Weights of a small GPT-style language model, trained from scratch on English Wikipedia: MLP 768 GELU, tied embeddings.
Each number is 500 + 40 x the weight over its row's rms, rounded and kept within 0 to 999. Layers, rows and columns count from 0. Numbers have three digits each. The size before them is the row's rms in percent of the matrix's.

# q: layer 2 attention query, 192x192, rms 0.199, rows 0-35, columns 0-191
# k: layer 2 attention key, 192x192, rms 0.192, rows 0-35, columns 0-191
q0 093:427479557538540508469524442489435501510480458517480558499520539530494541468462491490547522510467534514483492520444446462483463479466444497485537537498464530463473508530502563477484533556521492492522470453521487450531388492502543416519448523462523542519459471475502506592531594531536473515448565490494485479523538484471501526462447487483526379478511482491510554550548463524449535485567520494484513589550458535425522512519467502485417516467537458453521518461577526501526532476539500527506497480560397460502548460510473480469453406541463565571521526478499535546452576463588557457
k0 091:539519518459519474542567553428525549496466467482504532506425505483506419509488490451539457501527474496476555480566500502518525522519532520539481498525470424499468481482497533554461533468515492510452514540489529538482478494511500430528532491504489430504497533511458449437435397473506528542515513509433417510401394470449429478462501574485518563510466454518516422463447501473540500516508421503556546442434597517461445447494553512449552496500496489507469550516444521518479487518488444482478502502470504448524545455492564466530518455411573479466443571487498484495564418511434478489
q1 094:553463517480452513500502491546567532525494428497514477489541483505409576532451515538502433489504500528450502488537539501565538462495490501472499484509546592487577496480491504445479538567420491535491546526453518473461501495521490533470540549533463553452520485496430476504525518417543487540532544441614495516436585485477454508475497494508442540502522480528534410486540461527557511488502490505481491561537472481523488492489482472558546488477496480412529532510447533529499539423443442493482518521568469473495505543553470537486561562460451539514509444544467372562420489466511556435
k1 090:461476482590517479475397489538481535513510530511515508480465536512520551476560532546518525561501497427468509556492475469500515516531519539546474552507514445465482511514535512563503448442545487458534479477486430499564507509491397468544503522457478412543464594470536519534515521576442511409524550549472537457546580456482523475525558477509456564519501566516497486528443503525509495504426541488583516490445485483507487405489491505482502526493537519501531517486553497512507516558569509486577436544418550505536415522524543465569479495505508499511473427532514470447554539582478480562
q2 112:361435505483490538515518467422426474429531482482526501472534476538436522540528526521514491491494460536533449449477500510506488509489498500402531514498525464520456507540470524488494521464493518487421483518456549431470482531466488551492564453530469496469455481432451482544508467527380572459499494501556496503462542509425476565563515444467535523425487559548571494466461534543477528457488454525518533585533510571506478426479500516562550488486541483481516579515475525489530569518562478486478484468503540447569505472486507528478488502592508512542463487473585490566500537516481559443
k2 100:446512486511525611523501485507498509502513453523518556544517522526534515514443458442481497500514552480555506516527520484491508531504521497521492494566516494580495525496413601509468517492534516508464560502464582509496462503454514483501469546399474533521412509454533487528426533482539461526561462531427466553476554512483472511402548478510513533551471468433511542441462492511532509502491485450513491411564526537473527436439528561449491529532546524458440516508509504567512470441512479505451414488495451503466530430512494494549374556490561509499529558524498505532506498475508550382
q3 083:529556516506535557559459547500528427489579476465493528482494515522427522536459520512460510552526530599453512605472511498468469550466535580525535530526469511540483472493464498493517470504457541590485495532530495544490559489566549578495506487527442533426562486506486546475509531501457472477424550541484560461463521524463499516420537501492519508534488552516515530528595477459432471456475541476556456450447488503550491498507463476512405465482498489505496543515471473455413474500543543509539503441422487450434461541535463488461595459509466567499492411454515481519499533535448473488
k3 078:503455447489409420469457529511518517514431509533511418404507466492535478471544546477566469453463476447551502502477476508518484434437522501492461512469497495569513504469559489483468506473553403489533452476529477525501506508522485404513573542466483499452485557503493494493502469448563416523534511511512484533536544475462528488553481477520471501484474486494519499568475444451539470530493471506439503417481467503557515549534548433522626580491445447469509373518526485518522488545501480505469502532489503591508486454411468561548504500513496446480485443527543505462466470494573540504
q4 081:542516541571520452534567498516547534517500457521477471428455536543495542526488571539596503505476462502522526582529465565510500552399544551494464468454529518464494449516426498464481487451499469525484474540480465486555532447480539452537464531541490507491507526475501468489531521448501489453567510512532505494491499511538509484464507463433474499535461495434495393516476478415506508522473517535394488476526541400524426537475454507469460408519562540546487478517539506524501548520472456455466489452556524536444451572456550587480528507489523545515528475558539466578518570480533557483
k4 079:526459501452458529466523495499383526508483466523503497508516407508485539473503489512472525538567501465518462489480507449555435517591476523519455551535555458498571515511505527495509517478500514449552587450543495515547576579522431586486463509517447441545532503449508566464483488488535469495520453515571464442493508508451571495548465520545518529424556460555431524588496486562453446501481513470578551478475427468511471456541473473560522463490440494481552514469511472531483516488530548585529520466460540519501528536488476428592470490521505460439530496516538524443444492549508483501
q5 084:525495563510492515486509496474434570497498499410503517484557475530460585514381514553561421521479472542490433517510506417486524489446525524452492563408493503501441463475499478531487539449541551593497492481501475562451510518532553533459540550512457438426496502451495479509440523440485532491475494542480456534540510483475552466452447584569504498487470492495444481496514439480484533520565580504520492510483433538492468473515493457481409549482543520546555558500464523475405561488487491496452527498537571491489517476519465522472532503438456424524498502409504540497507541530523544510
k5 076:534511473513541455505496559479537458463522479519491423499488471519487441533581477526469572563490554447490528536503512506477499541461511472483486438464583493490495531485469543499440455452535441523557483507514491448551458519480516446516457479507487487515465531461425487420490557466514532470513391540555515529500586470507479454484517523451532450471502502563518542456503535466577485471415467463531491449479399454515503604480556460497528496542463474381485488512509567568520475487565498430557485493447506568466501494480500516577493509530532471453500504450500509513390466467507549493
q6 090:580510473462486507542459567572512443508509531449496479494522469424591544514509498508515496467534475521481578520551511523537483468430550483530491476508546507505472542553469475543543491586504487539545469501552421539419551492534535501517509439509516477485505501481552471473516569534482555568498527457502483497535462578457461502518471537522542480572515472519487491568579520485549486470497516497558497627517540390499479547590527478465472413511455458450478467448507532492501552537555453529496543555493480495493546458403496436498582470541478495442499482478504441479479480503454498509
k6 089:477509438509538426450455517491510532553537484540475459447517553505441522509503521500418449520508521528520477502532445468486582462519515521485508481418515475395514483500531449486523433493505548496478510515420519485544539567552514518491456559471514508449555528480441574483509534495516469417511479472595531481500473439518544473491481464501434504585475549478460491457512497431493445532413487459488503447452541488481493488458482480576523545476475492524507482490527423471468466488446533454448474530552543483409511560552544599472451506506485547464532527536493452616496476467482503567
q7 089:498559524553523501500509503543467510487484537510543555569473545493564500578562548462468536503502497486515456436489483531497467546503521554434528533501501551543489477492522488451524494466496527546583446530501462488493549460510474572530472578542478498535483505545490473559499428533371508530429496541467540476493560510540477467521559442520440516447445558470530463500505641523524533502468480518410490500546405508542487478454510609491491493494523454488546514533504530549509448460557544483512500479438474497521494489489464554526581515536526467561503527515462512571418518519456520448
k7 078:438537554485473487541488485471530537440541474546427507561508479562539522429492491480516504510431533436569468511493553518508478508490478511520541499536514584531491542499435516496439499543473514450423535459505602480499475526474467486524442487498446569482489453501583510536549484474560550601496457499433487548412509546483482551527498450461510531517522529463551549542485452517488497495546547445551499497532491576466409571435483525514501527496501527498417553508468470480535499543547504504501504507518533464571540485495527452551417513550467504544481439507557451474602505564499504540
q8 092:469503462513529536502477524554510506478573522531530507483527457462585482511525479451530532539505475465492523471541572614530517484515505509506478452543472545547509517490484541451461512508388536509445474458503446545484447506448463519463494511424442549413527467509487456514513499454515442448519493553465497475419535483498512517519523498444510543512467544541557547480477538479528508517464529533496476510493481488490492437487479480536487447484432468479521454522523525505462425428536416446548498571378498478536475608506556568492503591513451511493514518529487407558530526587553455497
k8 083:477523504463444519571527530541531534478437428505459543567548571513461519498493525553569514447464514473464476495479509457522570494473522547473472508453445536519522479522529492560446488485528453465524529564497504489434516479440486516543516521561518509509443558507494526513540410503511578551554486486576517501552576561475506513532551510498477549479480567490504458534489492527440573496498470491479503542499471501470520402533505540467543455429536546351459528519431487477539583548469530488498434496584581503552463495512454452503491505469528546566421480482492519466485527459492492481
q9 102:442528426550577538534498397494504540513521511479461582475480553533481557467494495495450513499509499487516466490475532494495447578521468536461487487499465515481525438476505517533345477508506498464525512484583475469468491520501464535490538445522490525413503381449514574525515479524446556455450471501460479591481547552488540480544475448517468496494560536518534474515415507555441480446514504481527456577564505511527464418533515541576507505481508508452516550477497439486515464549486487455530484403524500514500511551474486503507503549567477476543489441483497498575504543447458510454
k9 095:525498558511434570556562569528518481501517540543541462503574526528497507497537481527548475538447522504519504512465532576538504481503508524539543482512549527526524554554468511493465478493522551504454546440411501518452448479510491426546551551474485514540432529525533483561510516512580462596487490493443510489521559524473500494511554481511529653420453509446578547487519485536473568513447496542537498445414448549476487480483516416516495503458572497514509601497552535560561512484501481505460519553519486576469501494535477506513444556445479511536505486551500478536572500501503531507
q10 088:495515525529538547468510470496457533460471463533518521542602498547470538562448497486436469525515509520490521518490527377533548530466520536462503489540508472525441486476473597505507480505568501463509487517502570407525465498515561495537496468553502469511404519486495478597483451474536574506498535458455474546541446493496537503498469507435511502443484459515398490462549455526492496509490516439490568419509523517545479580574527564529516521448514488495506522520490460545476587488520463574538502457546462489531487436430508431456485469434550526505518565483484551510437433474474526450
k10 086:501524548480481500494484490446535541530479479520463514440485496509430434523527527479509484517461530530532536497478461557424533484433533479477529475490461469492484544573444519515511545494495508497552547514531521544585440467506505510485449569471534474499508423433467529382485565479455468460480550588426448472488558517499451511402468541502520508502471494440521519493448478502518454531524548536565546491479485556536520537416494430538498489565554530551510563556541508566499514482504514528456568541444495563510472421527534561551481593583512473500521537476528507531476458474566550487
q11 087:482428485461479438478453486546445494549470466480496479452477514520511548487507476503503412506492501504511566530491509529500529486461529466507496451494488485453500474436536439490478490538482482540545486489563504545434553470540501489507522546538493458489491510466460554498482530454487568460530513504565482467570469470532526465482474486497568433504409440503421469557591462453497443475439491500560487488496612517448485523545503472386445529476538452464462541452534543547509502515455507491490542544508538479447560548441518507466596478499441514442460444501515489440432416453418565514
k11 087:531534504537516530451434568523511515512535568562502529483540494408436475488563530474444527519471477497417490500549454475481492494539483417443461473440579470408460488482496411516528416419496479481499504454454450480561564528509475518437447530475445458499524429532440449475480500535470449501460487445533531478508437496529488555560503471459463479571536555498519488534456428444479490514524497425539485534484491444551466546512531475558523438486443538520510454500443515460489495466478511448516444492524504499469486565471542499471475578503458518512531536552521542514524557520519439568
q12 090:471492570511475468446464484512584548458553482544532535575479473455445505527476520517453462433503489538524459520486497565497476473524489524534505473436518454525471481528479490441547532516511479493546516499533455560511457424473530491508457416528579567520483421507455431555488525607480465535467505489522503487520455472421425513429481489517483511467468450498490481473506489521556522481485507489514515517528482486459471492446536567576534481560575494477512468562462432498579496423548515500570478559492407456555553428536505463540539514507538548510553485554498512482540472402520518440
k12 083:442513522502554558502502517533460455515500488485501497434530498499514450569513413451504565525536561443570536479477513463464543459520448515500511561571497558555469432457484510520516544542516499489438469502477549512528456599495486536498464509430465459490502542453540508519523385468490455509496514507422503547413549532510533510459476475536514516478470512445507546568487453492432538544508433471422480463439569561461495493527451446475452550466501573558506551504493449446481433520407485531479527442503516488508496526511511579480481483534480543567432572466515523524514469492515527545
q13 097:608528475490492526534471532451487487418499504467515453485469487507464476535426529458461543530500511460493490449564493435468603524564417447513543525483461534548465411494432440525450483489503440447538521574454533491514496531510515499517518587513513505473492534469538500455498487460491553509528493508488537437454496444506488462600494444438479590456528438490452536440446516505465421541539521492477490505558498533547495498523554528505543512510432555493484541585537477502493511423497460523441469455475464549557510486480506529494512479554578590502480532487461577469525470539525501499
k13 085:494520566506548524488588495483509508530522559519520413506557472551474510470537475534547445497517558537551537530501516488447495493461499476481438449528517416490433580534481570456533473443534490534467512537466489453569517449509538512433487488499498540595527447445524532520423590506554427468525552566511449563538478490440504446475499534541509528467494507536524497569509480518546592540472558497493502472525395484527533535445468479584505532481513491528509505498530544521523494528551546541524599522512529520511530446497559477483518552469482451413539548494514515511419530496517540500
q14 097:508505465466479417427524451493475541518468571469474458456476555493531432500564517530461444519545439440531504522519456575485416511525519531570497506485495553519485434467544490499530543574505487475570472512501496550507494506436445481470492550508501515461508481547543468490537462481485450570536581537416470581526463495489496478433494497504492452550464516544467535475521511513507472440553550464528530571510523420444482546540492464438483532572475444436526481459492519512538519559479542493488505555507437485573462513463473497569522516498513443434507543560498537372511510505541448459
k14 088:479492507565497495523544564527581507497407491536542488537474550437517496446456475488557461412538507448520485479525576456544520481508493480546478538544483520478472495430452481474562475547454487565449452511541479508461442535500494445503510488530466450516538584541541499465507418595534480476456526460459470476439452485503463521544509566483467485587517472435493500500483456499501492499509502552482481427432602574441478511524503416488417504507465474538438514439548519458484499539446518504460505481515551475493541514538526483477543537484488468528540534436528468451585431553472493528
q15 120:515502473496570543480465424485481497500483416531473521534530538510472565494458419479525412506484525495480491503467524452523487515483495533423538497540439492445525498575517588514462566519440492498503497479487537492507482526527446459511536508465560498487455454469410484590447525524563528440521490451439462572543527574543473557429502527509547486447513446508532473540480492499539568506436407474522538506427439547496537422433492492523540534497602535497510521495484425527481476530501521492513488484470524492432573507535474482574444477480415519540499554489503500547518514454466496451
k15 097:423419551474450503488507532478461482462502523545478541525495453518475489527514464449521543494482556523505471518429513456534492421487536525535554514511537437430469440459420519466495479501537521454482494445473541491524431438522509501447526445493539479445451399524497406523520448534462522541443452506451449434456469479496459491469554475440496553458496570449484460465437470530473544488503478491486491492598504492495549509524481455449475414507616524496485501470479546529469464464504487470437475525501488501519459474532444540429462493521579546553427495463496502493528455522530461403
q16 093:457511516549510448511591504529526529475508499477435529521525461573484474422495488467545432496532426514547538448568471470488491479437550465464551523505447475500486474525464570503511477518457554523516458579531523458522525567417464558491458465516510589522487562511454533487520435445602486428539506564461458501432540484493505452495474495434515450457474546523481480462442552619515460476457538469540531410507478500509485468470489510509522463515500492562527521488544522535482532485490525491530544429494456535492505455487563548503499481558611513481493497474560501549484507435498466445
k16 085:536438551476510498529549426471504535501471463503535517462432526495477477489465574492528472510561511410592528544446460519507478549533564537525456425575475479555469475415459559497546498512487448552443553497509479506548493441492532454487512537556519456485537513462581513446473519461587494520503481505477428491502543468521452545496498509536513570520525468453468577553516455565541460534563535500447506486489520487520518561497499537523424481505517498449490552523533467464488538521474531578486466449518525454499467481519490450521540575420559454500522433466585495448482470585453506484
q17 093:489499474551508598454510520492461525472487548451510474541516508541559539529454527479481485476515503517522505508449528426528508497500451519496508542503492554544530489516486509468435597394520483521492545501434524483519495494466461572558508525479440618511499463513494546571518476449534516548507564471488479543478579481420432493535518498516454573496502502442535545438468566503519453532472488499463499402584473555505559512490494543481556487479456529460523509530517482580513505455509443584506450567564517511521454510534492467504430499477528490551534525486453522606529438517492584528
k17 101:431491546455503524512505463476519474477430503550497477471465489583480429522501520504533508472486524459556471488519468501472493503500546594513483545575488471532465523580514542532440464539514467427509469520475586459491454484502502474481512457527520477474435428433513458484534503585477446510474430481421439487474481449465439558454502540476532466440541551558617439435453529496515503487478510559516570576498553497482487456484520500523485518531583489465513540542505481490461501478464536467466567451376502479534512432550521493531520458518523534492450513483547452424469476528493499453
q18 094:498476490384447490485494514536505489541523453455520468486455532487449519602541496507490501515525517520516515499455490518450506511497434506499527527537481549492549473464498447499477504475476490503437541472436554598524499469509561470467481545541512540493511471449366435533541493540535460565522549476467457420511518417575485561525506507463572401518534447519503523453554529393502562460504494527449571526436489499534560450478478445503488531544384523537487520536488514443485515539453534533466521473509466456487507489494459497516488451499462482455560563517547456453491493505532467460
k18 083:500513494547550483510503520493544487489507532487537535508541454482553467497526438525500519474502474490482468521517516453486497494523528463562519580501538462528499546428468502533541517556542520536535481539500482495453469499556480494521394535465502493551506522551574473464384466485439404477490481471469454516485443569472495517444547504470409453535425546513444525547574475491473546527495536549548490414468566461481501559492541518437556513525568421525494444528569393505480537490515463486484454550557485473558551469472482525537547507518518548499501522483450560386519542528552516522
q19 093:515524519468549432431467466412482444479508586501494461472515507527464549517516524499463460477466496523486481489572463483499486450521493498450443549520491470455440551434517507456467498420398539571487522557416486512547594536552507522449538541562482480476509527487496486499528509401495519486487524519532466483496489420455541439399503493562479532481490517538540518551534427495497499502486534452486500439568456474495471553471483508501500537405447521521544499473466463484518572490483556496451569484464505549525459496537495526510473566461540554473561540479557544456457464471492489600
k19 091:529504487476419491500433526535481542548443455493519413447484418521510487512449522512495508549470480474502515551485524480483513503422539447506532535554524504497497495478498483561455473502484452501474445501488472439510532503479530523455511515500455475437496483525556514495432588515465515441551473541609586497517513447517489465557446517510526571483504426465438557493469484466521469471534481480511464562497474502580520543591523503505551480568455519479473482529511596533467479476604463486552569500480545528455482564480508486502467486563489469492451454416430511613458516502429489491
q20 095:471530478505544521538516496553466477470512483487551543524535477472506503404529452560514441522497486519547454470487526555492486546510521428513510478486440425557479503536512560555480535504507467489503567430464476459481431563501510517425457445497543444447458442436489501551478539527551548547443485511426550552492521580479435515521462554557434507470489500471491549556509422588473552477531494442546459491524434529499548486463490506481480483482578484503513463479482510500536505441527518493558530549501535503464533391526410458519471420445524485565462564493461487557499466522473513450
k20 086:437463566507500491486507468459535471473494487515483494555467503475476451574400469463470509446530607442589553496474497471449542448474515526522514480467481527495430512541452516514531510511504572479491461532524557517502411507494488484482578557474537527475474472531467482496505474474526474518535479515498415523484493498432446504382557557455586551508473458456523475451521567481501592434478454522489501470492468542476462487459516511480474548488519563457541494529431473531487491551477577541398452439473456544521494479516549484466423462530469486533533553473555556475534480493552503470
q21 108:490492505459453527469514521503485459512514541499530484526482537456495455486497528435462495424560502504504505508528519510419419486496472495525520487483416473446503460512475557496512508528487435525547487544576504525513436477488571473455395491549596498556482570522411487468495454498541474465518546535498509555540508475468479498432405569496466541529428496463419547451506446490496447468543458486478522482478602528494510546494502442411460510542503462544461449484529504516529521551496498450521490515538447457537471387495541465539441437496562507467516557465509528478520498462496437417
k21 106:547498568503594446506538564476489538465497460457426515450498488457521444515467531430531538510567494517510556483549478495503541518496502472508575499550487509461460478474471461499593490475521557537437518516543546509491444517543657451460469551483540507511521553539536471474475471481516506599453523467513461468436467472550495530432450493453502484521450481518454521522544469505558570498530520541517464447436477497436462562528561505455496501486473516530476532501488523475510534533487508585516558473542543496499555458494455526493582464497490471516575554459530582448558482453563512525
q22 084:464519504465553442474456461444486439577528590471430542448509449489502502519436482538473487463527481515508464486493557555495470581507504546498503478510515491544485506445422499474496510383472496433445521490562441527488527424471487491486455449489559522488421466479478553521518490568457535493473480545413506485514475480517440549506499536520430494452434588474509517459461466509496502502466521449480519509488384529439511451487553522585447461542541579533495482533458473524553553512455555479522443485477533550513434456530510468518496528434460443531444503543498504444493500527455496505
k22 072:469421553588525567551524479506472527527474423480558580520514495537473495531495527485535472506433508529559527514521522479504466464495456500506533515483468533503512458519452534535498524557532498486504429454472525493486477547461509530522558508531449469495514463510431481511465493438520505537530530461520489586459440499431505501529438446502549511416596431479503516479573458512473528506548428494501470506477478559470449537534506524454499553497473431487477499494495476514532506520495497520513522532486471504504560525413460600518497429544492485609616541478551598487459448486569534415
q23 094:577498487524518514490400553539493533524530535458516455464484577513445594522548512548462492476484526546454514504505478485476533503490407453545470514497473473447510418475534499523418446491491453560519506525514488513516552442543477429490505533585507591456539513468420498481486550441490487486562506482575532479508471465494498479556478497480489538547509451503481504517558506511565432497492568471496517517531539450526509436579533344469500580518467568472431492512493523478492519507509534487538495496440525552440522529545492505518510520472533532475596513432461512483477530465489452540
k23 104:520494467434526443527463501494511516533477559513534459447582463484550543518535483577483537535470449544481482532531514542534518498490602509451516541445537513473502524477509472541510440467525511473531493476482459461501589560585504565450510534452457511534524560497551552518486574545451494475531549533633540439611533502538555487524516526489474476522493522510521523519523393456471491567504456480554504460492519498545473546503474506533532417477417472477549460516521504540523484474549480456536508534518502476513506518474476518466526532512453519487498471537474523546528555454441467644
q24 100:487468530565542515477498460461457401511449521514465480494480486530503502536514481495509475518498457476523473457529536595477504549554520517484543427486499552527459498490413477490389466525439489440504595509433511440475463477495486537527502513472459537511498432553449500574455441513479535509478526581444493522444533485589464581498547498516502529481465488578503537404463518538534561542499477524490515451510419555446446485502464550487512466549483478491516477476497530523514488492434502460539428599431551415483496497510424566479475499545503546547498505543536506558491505496466460481
k24 100:505471555473466489561548428540525531512502498527502609551441505485581525451502441464504491439540547452536499439504493491481464469501468510534475498571479517536491487517491538476491521474519488454440443560551487501458454550441463489476495517558530487471466468552457467449467487478530544563454495524417487452437440497390510470443496469465527482517508492459526511499518551515458595437538482473527445526531381514458483480485515515503492479442513496511496506511449489414550458506485506544480506426554455533563513520504579481532482574459484501511483569473517518453573546576567564471
q25 109:473538565413513570519561532494505482548430450533530569471513485460579432545532540407507494521420524510534528487461506466518443505493507461521514500493434481489544488509498514491492515559479527495474491469559493502510450530504572465499497525525496488524543473537456553508468481521475482478526505533483490526509445530578523532494482542520505381503507488445552484531584486515552478493595546467504542429462680562490514579518524531524470518521515459560524480516535457498525484575479484459499477467547450511566505417489570441508530439445513455505480521491530523519449484469534516517
k25 106:485493502510506406495525506497504486463575540449390477521501539483471537440458498480436519464553463536493534475535464543478562517515472493500528457496473472513471504517473490468590549571567567507548538592536507510506493464500597501528457494450557530519488498511529511444532395458501501460460509469548445508440501538509451490518469514508522507518430478538446512533592480507486469445518501541532444550465623523461510558499512528400496506536508512541408562509453537471454541487477532579548546503578519427529501443471514560516514513549513492506506490448521507443509503518509442478
q26 101:401486524469543468461533437472458505471528558441506468498539451563519531475487530565499412464490473548504473482499449536519522542473452518510459515508491506553513523510492527508400533435481519529483495469425484472500470471501461517497589517485451526583466446453535557514520511461470569543451547490507494528502579570498524530537518477541554583490439530432546508492482534597483511472465452464523498531610522510455512439468518569476495452453517530456553526454519497564551468478490502501467512510508487481465483544489506496467510558557498522491473440459471427641525512470511513427
k26 092:476467478563536547543558480553436538516445491557487548527441517542470451466522482475493546488490479451504465548510518454563447511529524598466466536529544556518493507515435525543496472542513440443508522492370524429476504560475562469542470492486494502459445517510543481550500514521487499476466430559530433533469496511473463507499461544519496491392589534554502481463462508495487576496505462539479503530477439551468520472583512595531544519488569535516481477511472469489495473472536493460541458464483538509528468548545520552545518509505516515604510498530574517540444458508406567468
q27 085:526507542479492418525479486503496493536540541560449544549477479512545465439406475480486462478535514536415476507477460493442483520461513527499577492513499464509435480494448455498572527515557558481480496476524486456488460489482536481587453453516583484503462517485486555517447558564535472506473531485456417487476451516529513464432493558478527527513474471490448498484525545541554484503540439512590524460450521562457501622468558550447518509505512444550539599503546512538488456498501509485461446428484579463469547477500535455499541504570444542557518523495539458418507490430490483485
k27 084:482512528540517489467551552495501528509504490428511519451516523447502518501530500455565470533471492538583516504505514537501487490517505461541504445431488473429503465523561547429464562475483453544560475485571522542524484444499636518430454492421509489481543453506491491462505492427566539551472523533449513533477488471511397522522490469511505453523446549479486472512541472469508534529520554448483499508516455500444502524529432475566441524512438514537472496440509511425552529440557486522469530529511448533518563399417526583476541508423483475543513552476495560422482469548522552503
q28 101:553522504499466510497503524547429499513543547523421539499474547540491513535570515503514540496493490487463515530511500520491492509537434480498495529485553473497469462423542496557460425456496500526514481530508447459530572482493436500490543426599491454478544535491571500431567523471471499528505499536538549489516552548472544428579495459545463531518487532592457523594461574557470459501519542513434467577487431379539406529570499525476492492462433515488490522432474478498492538531487527522508497520490556527475460526469507520514538463562559488499515424526426476560470500513425474512
k28 101:500547433570457487556483487522518559560514450500554459464561474479518539437507502570505462522449473470491510486503507524578486494517539556456443478493567624485598545561513462486511478485474546510476539457536458495469536515463483501515548532431457498495529554505512551526540517499504485468479497495570570492549492439520539469467521524490519574507551468437462437434488454495517514484489482490531519505503488489537513460444481538574553460396464462502540457481592568525526439467535417433548499520491503515482464603508493472457504544478468480498493435533509389522521513537515492536
q29 109:536501514431459477526462522511469462506440541501504490467483547498483496499559529468586478513538467437538549452507490472413519478550445512488494521489493509551559499398553447494470468583457519522467511488492550463508504537461453510483514514511548502502547546536529486472508428453506423530495527494465479466499447452500477493528494424475532421544500494545493591501498475462492457459515562513462484448436628421510488522540440462493489488497402473541456451473540510466526551560447505514435461462503390464489452486475536465472561507471516490440558505531500480395518438506448517488
k29 098:523477452486447525490506476521546512537474491495454485434454502469537454471468475543453425479500446460484485443424463548560397490540489497552475478514463544551485470444480494483533537523496529498487495519567425499462468455423406432545474497500486537512530536554474484475489461515510400529508535442484494522497545485490476499457523567467453386561502452457453476476524516514506445477514554536484491483468628458473476461455525504399460521522508424508493462493531479421462489494395441486483496530495467484523461491478476473508541451463517473448491429481476450491504496559533459424
q30 097:499482563458547481463456495529573518520483489465528509537566474567584508463508459528473449544434544505428487519484517454513490522426548521506453510461492496527497525533582454470505479471400599571436494539497473515557537488539550472503551467568459439480553462520559554517493517455514489474529518426511493538572490496452439514471474486607456574505481534480514465497495385483490522576499508462537495529448491491503384480493477499535496519485530493476496493409470465465495459492474475528500480554529520551465506597486446535533495517502494475459526493561467445480452570458510487507
k30 096:529489418551443549556473479525434534493497528472466468515492474511534581515540532549525517485477475456464408533548476460573507478523515525494513510528507575447498520485484505556444521516529438428581469447511507467482570543510457485473569498471464508456447528523450482485558555543397495555477559524570564431519464512517616498573580444469556553505556480506578472472491513480460477455482505485484543534558505482539481465484497509500486478488428531522499511496488559485470545476497484468573514497452511532420472549524534467515512526515472496429490423520534493574534476543492427509
q31 083:478513581619528519466491522550464475588582560456476464453545479527551530501589516493508530508512525501492470586494499553495476590536520562568500444490572506492422529495523505490467452411536494519576553504446442525474572499527501484609484462477495503515483465620538462497534574427510566521470495445540497482476497489495433482458525495507488501494449504531495486535503502471509477483486471470497462487491461399501432456533558493520520485448538522508521503494494443464475496467550484501497480562503479512507498488544444535537508515557487547475546457531489470535604577504520486522
k31 084:461529462444527493510424510488489505496445467511478609480463533454556489521502509485452469493479483520477512411491504516545537437473515492397472533491501506472611471560494486555464513481436525469511488526493505499461527542513449509456560514560465566406548531456480523551508520515450521561506497446563555476506435519474599533571422447504525550460570468477507527508485449452463536493463509462488554547532472521429490453477455591517549471459440519489480473499555529539531479449450537528581485550473523566499494537518500495443520469530472504494444461497439509491413484468477482550
q32 106:508523497525548480483485521495473448495507508498558463491511475497522502514445442473507511442502525549487514539604529532484494529502535521514532409493438477436470473519454548473543397548494452532585473583499486498482539484544529520469477543503484495489509588499433485470462524434513515461578492436534480481514513467589465500449484512472478483540547439542468513491501420461508522480519535446547551440462428510486496516506466423463449518464500450568441528499518583470439489598424512450526497484525502499546519487496508484482477504558542599502500537509516482408463562501503475622
k32 107:553456483497531469504456560482472560538466464535495454506495485504473488510497563446493500532440498554458517474536463461491507467407490442460521512505526455471503521468543477514525457434493499481490549563451488532511530534548516504427482557494483489517528492490438516428492588476520521440513517540650599425507461496568559427480493521456507527523491459467484434506523505457564464588482481462500488559502548476551494511542540514577547464489422543515473383574541474471515543555572530495515531494548522531484483531445510431497501539433512448488461501498483503528455467446471473503
q33 098:529488465553446471548512496521546518490456495520509577512438488487570462472542514484571534497527554490511545493398485452485492518458486573427460572523526555488471462515537491565458506472503511538535518497436496505489469461427497527543572464479512517501493511472618584459533513513453519517436482516449520478443515527442478439474474501620537550510520588475585501528508510521460499507543484525477440489476518486567455437506472536539492519462467486508496484527517439472449519493553501475495475520492507513493488553366447554454558487498534478465459453487531475528475453578502584447
k33 090:492493464476491531561521524510507513477499514500500469508549505576469494405473506554483429537518480406512484465523506521541486463613473541570442476500511582594552524503467544519510469551527496451511474456499553511513487485433410440534559505526498508514564497533478495511564526469535487613545536511437465509506503416495517553465578505526469425468522438518467477455399497588469541451447512517458552520469456432481510481475498528510431490475578464465489530489549501477539491488458498507500518505461449499408474523574519490533481525517520496491481527492526431462511531522412494471
q34 082:466523530486482540543440490595518495465515570503540461544525513494632555540516536529555457496471517516530446479453548547533465483564498442523469486468502563503514466526467471508537537514522464494488450453475491534456477498573543544486444448464460542520511499439487465495536508540466492513537434546460514489553489564482516526527508487516534547582494525511488542534474411503523536464410482596557482495478530512476515485519435515521535445459513502501504493621461464521527501437563490492585552574474416463521513503434577494482528483476476417468483536500481536586497444531483458501
k34 078:491537505498558490437504567486538537489497460479485561549481505510366409533493498448462502535451517536484519516484452481485540556511508611458553513466498496520488537541577465476510480469524493459483562523476530494478501578442458505510525564504505519502385488527531518555523487455561488499494468443558493531440562500523530505434513530542464464440475499496514441489524564446425443507527491471438473496482549534546470484457559447471537525503543528442464542451461489510512479538473491431513458491443551516480433472579492484525413464485487550598502444503516487428506541484558505535
q35 111:474493536445575473479534498501489491502520451460580538497575454495531481491547463513487413516480543533537477547449456430518488408437519547583486537434428468531495481551510541507500592470454534526496505460525534551530450536552516400475496490442617503464482509502550429539510527529536548453481459450498513469492491545450460564417494531487548480511455535476489465489535479495503572547515482475555534631434529448451470487426542482507451504500575485491489481456494502532507524480510507478450490505540497565530525448506474480486499473487533573505466489502509512542554536501544479444
k35 084:514469526551471505548544511439461497476463529516434494473494542496460485484440546492516525468558451498564508454582562563519577477563547478465489443604492511499446523407484538457473541586530502444536468562437489479576470483427490539476515477557481536520498453463460507477472488487482483588509565573467405541568530471523484539533486479468549509555479455487570498522480543518538503481550468530506504471544494512458565454512497479483487504538526559534494517535555482438491493469450514532535545457432502441490529508515416518565595507524453455431544537486484497510476446474525494508